{
  "n_head": 4,
  "activation": "gelu",
  "norm_eps": 1e-05,
  "rope_base": 1000000.0,
  "tie_embeddings": true,
  "init_std_qkv": 0.0231,
  "init_std_down": 0.00365,
  "grad_clip": 1.0,
  "warmup_steps": 200,
  "steps": 8568,
  "dataset": "wikipedia_en"
}
Each number is 200 + 20 x the weight over the matrix's rms, rounded and kept within 0 to 999. Layers, rows and columns count from 0.

# layer 13 MLP down, 256x1024, rms 0.031, rows 0-21, columns 960-1023
170,203,198,211,182,245,196,238,181,180,225,228,220,200,210,208,192,217,236,203,193,220,235,218,194,210,192,218,191,161,227,199,209,190,190,240,184,195,182,180,213,167,163,199,190,179,218,192,205,207,172,173,190,191,175,208,215,191,182,207,231,190,200,212
190,182,227,193,188,199,187,210,190,197,195,195,171,215,187,179,209,221,189,212,217,185,175,174,211,208,203,185,190,193,208,208,208,214,190,178,222,225,196,226,220,153,207,189,205,204,209,195,206,190,208,187,202,207,217,199,197,196,218,195,185,193,208,212
209,191,165,245,247,190,216,182,192,156,159,209,163,188,203,207,201,191,207,218,187,197,182,196,220,190,163,201,219,208,176,184,195,195,196,195,207,171,211,199,202,191,186,227,211,227,211,230,241,183,230,197,199,196,208,184,197,217,204,213,211,198,221,214
217,174,222,215,171,216,209,178,219,193,203,178,180,174,182,172,200,226,170,166,227,172,225,209,190,135,210,193,204,222,201,220,224,219,214,181,171,189,226,169,219,218,202,186,192,220,180,200,172,209,185,183,211,197,231,211,198,197,214,198,208,202,203,214
231,179,218,177,184,215,190,196,221,193,205,180,179,182,214,222,224,167,183,207,178,253,181,195,178,203,189,179,234,227,208,192,195,215,198,186,200,202,185,178,184,188,235,172,203,228,195,184,174,212,199,220,194,207,229,203,196,207,202,207,208,232,223,196
226,164,181,196,227,221,189,204,188,211,192,217,207,192,187,187,205,207,204,188,206,203,196,214,190,205,237,213,228,207,182,233,193,168,152,228,179,229,186,171,189,217,209,180,196,215,232,213,225,196,216,193,170,200,220,193,199,227,205,194,231,172,209,207
212,212,187,210,207,235,219,189,191,199,160,179,178,244,177,191,186,166,205,173,238,216,204,236,177,199,183,191,189,206,197,222,185,201,240,212,199,174,225,201,206,190,217,211,214,155,201,154,188,221,191,201,200,207,195,211,187,195,157,201,240,231,155,191
204,218,177,171,189,201,218,203,169,236,221,169,182,217,181,209,194,183,211,200,186,217,230,201,176,214,194,172,176,185,218,162,221,221,224,165,199,189,178,194,183,173,204,224,222,171,210,231,247,180,208,192,187,241,180,182,215,224,243,199,211,220,206,190
213,214,204,169,207,172,176,197,182,201,191,188,204,206,186,210,210,213,235,201,146,202,190,211,160,198,199,193,203,195,223,234,208,220,205,230,201,178,215,217,215,194,194,202,200,205,171,215,187,183,198,218,205,214,194,210,237,239,184,186,156,170,209,178
201,178,195,175,181,184,227,228,159,199,190,237,188,204,221,226,179,189,240,204,241,199,191,209,183,190,198,164,175,180,198,215,181,190,210,226,219,188,208,191,178,162,189,206,182,195,184,198,206,204,181,180,211,224,195,176,227,183,195,218,210,166,194,202
183,194,175,187,196,193,219,197,255,223,172,155,217,194,199,184,206,205,204,211,202,198,216,191,200,185,168,236,166,205,213,190,221,221,186,187,207,194,201,190,227,196,188,208,198,218,211,215,182,175,187,179,193,194,193,190,215,202,174,192,192,205,187,184
175,203,174,216,181,150,186,194,207,218,215,149,233,207,219,209,175,203,198,186,214,202,180,163,188,196,213,193,208,184,203,198,155,248,207,210,252,150,204,171,215,206,204,213,185,188,203,178,197,224,199,165,194,214,220,210,212,172,218,190,144,177,198,219
167,196,206,238,200,204,214,216,179,196,221,197,195,207,218,218,234,188,187,211,220,173,164,212,197,231,198,216,219,202,225,181,128,225,219,197,227,208,193,175,196,199,187,195,270,173,194,258,190,194,212,189,229,204,182,219,184,209,205,215,199,179,183,203
165,193,184,199,197,226,199,179,224,191,204,203,200,219,207,192,228,197,204,200,189,246,237,175,200,201,193,201,203,167,161,227,205,202,227,190,206,211,196,175,219,235,220,212,213,195,211,186,219,197,179,177,183,201,202,194,186,225,224,231,182,168,189,194
203,193,187,198,231,175,218,186,180,206,213,206,167,218,211,195,219,203,198,219,197,211,201,194,211,234,219,214,175,211,222,233,197,205,194,203,229,185,216,198,206,220,196,191,212,190,172,203,173,184,180,211,173,199,201,214,166,196,162,238,216,222,221,196
179,191,231,195,215,180,219,220,204,188,215,195,227,197,181,236,177,186,221,210,193,187,188,190,167,194,206,194,191,232,203,196,240,189,180,203,203,192,188,200,195,224,209,175,181,157,179,212,220,204,212,190,165,197,193,168,190,200,219,220,212,263,225,244
210,219,174,206,233,192,187,196,170,190,167,212,240,223,179,193,197,204,184,193,242,179,239,197,206,190,169,203,199,196,159,222,183,186,190,206,207,217,199,223,168,177,209,206,214,219,223,199,225,162,187,218,167,177,194,225,229,202,220,238,174,172,207,225
172,176,162,182,207,162,179,190,219,228,136,204,163,191,203,232,194,187,187,182,228,201,190,210,193,210,198,200,202,218,190,181,182,172,237,206,223,229,205,207,182,220,214,237,183,214,203,197,203,192,233,229,209,205,226,237,193,195,197,183,179,165,190,143
200,242,221,229,207,184,190,225,193,162,178,166,176,196,221,174,189,212,181,192,205,204,188,166,223,215,190,190,207,183,185,191,207,189,196,199,184,193,197,199,206,200,190,212,193,211,179,206,227,225,151,200,183,190,227,180,201,192,197,197,190,163,199,204
185,207,221,190,216,153,247,178,239,206,172,218,180,177,213,216,201,236,207,203,178,205,199,172,205,215,195,180,203,187,189,228,186,164,183,184,192,178,196,201,227,218,209,212,166,201,220,176,199,207,198,196,158,181,232,217,197,217,224,180,229,187,181,164
216,224,207,239,176,196,180,186,162,220,177,185,219,170,211,216,208,214,200,200,211,190,177,218,185,220,228,224,202,213,216,183,193,209,189,231,204,239,192,218,238,175,184,195,206,211,222,211,200,227,172,225,201,213,225,205,177,191,226,176,209,203,216,258
223,195,206,222,222,197,207,198,213,202,143,213,189,201,204,190,237,232,197,209,223,247,232,178,219,157,209,214,230,238,185,217,168,217,237,168,141,198,191,200,218,220,197,237,200,216,157,232,218,157,196,213,216,191,195,190,209,209,227,227,205,189,203,258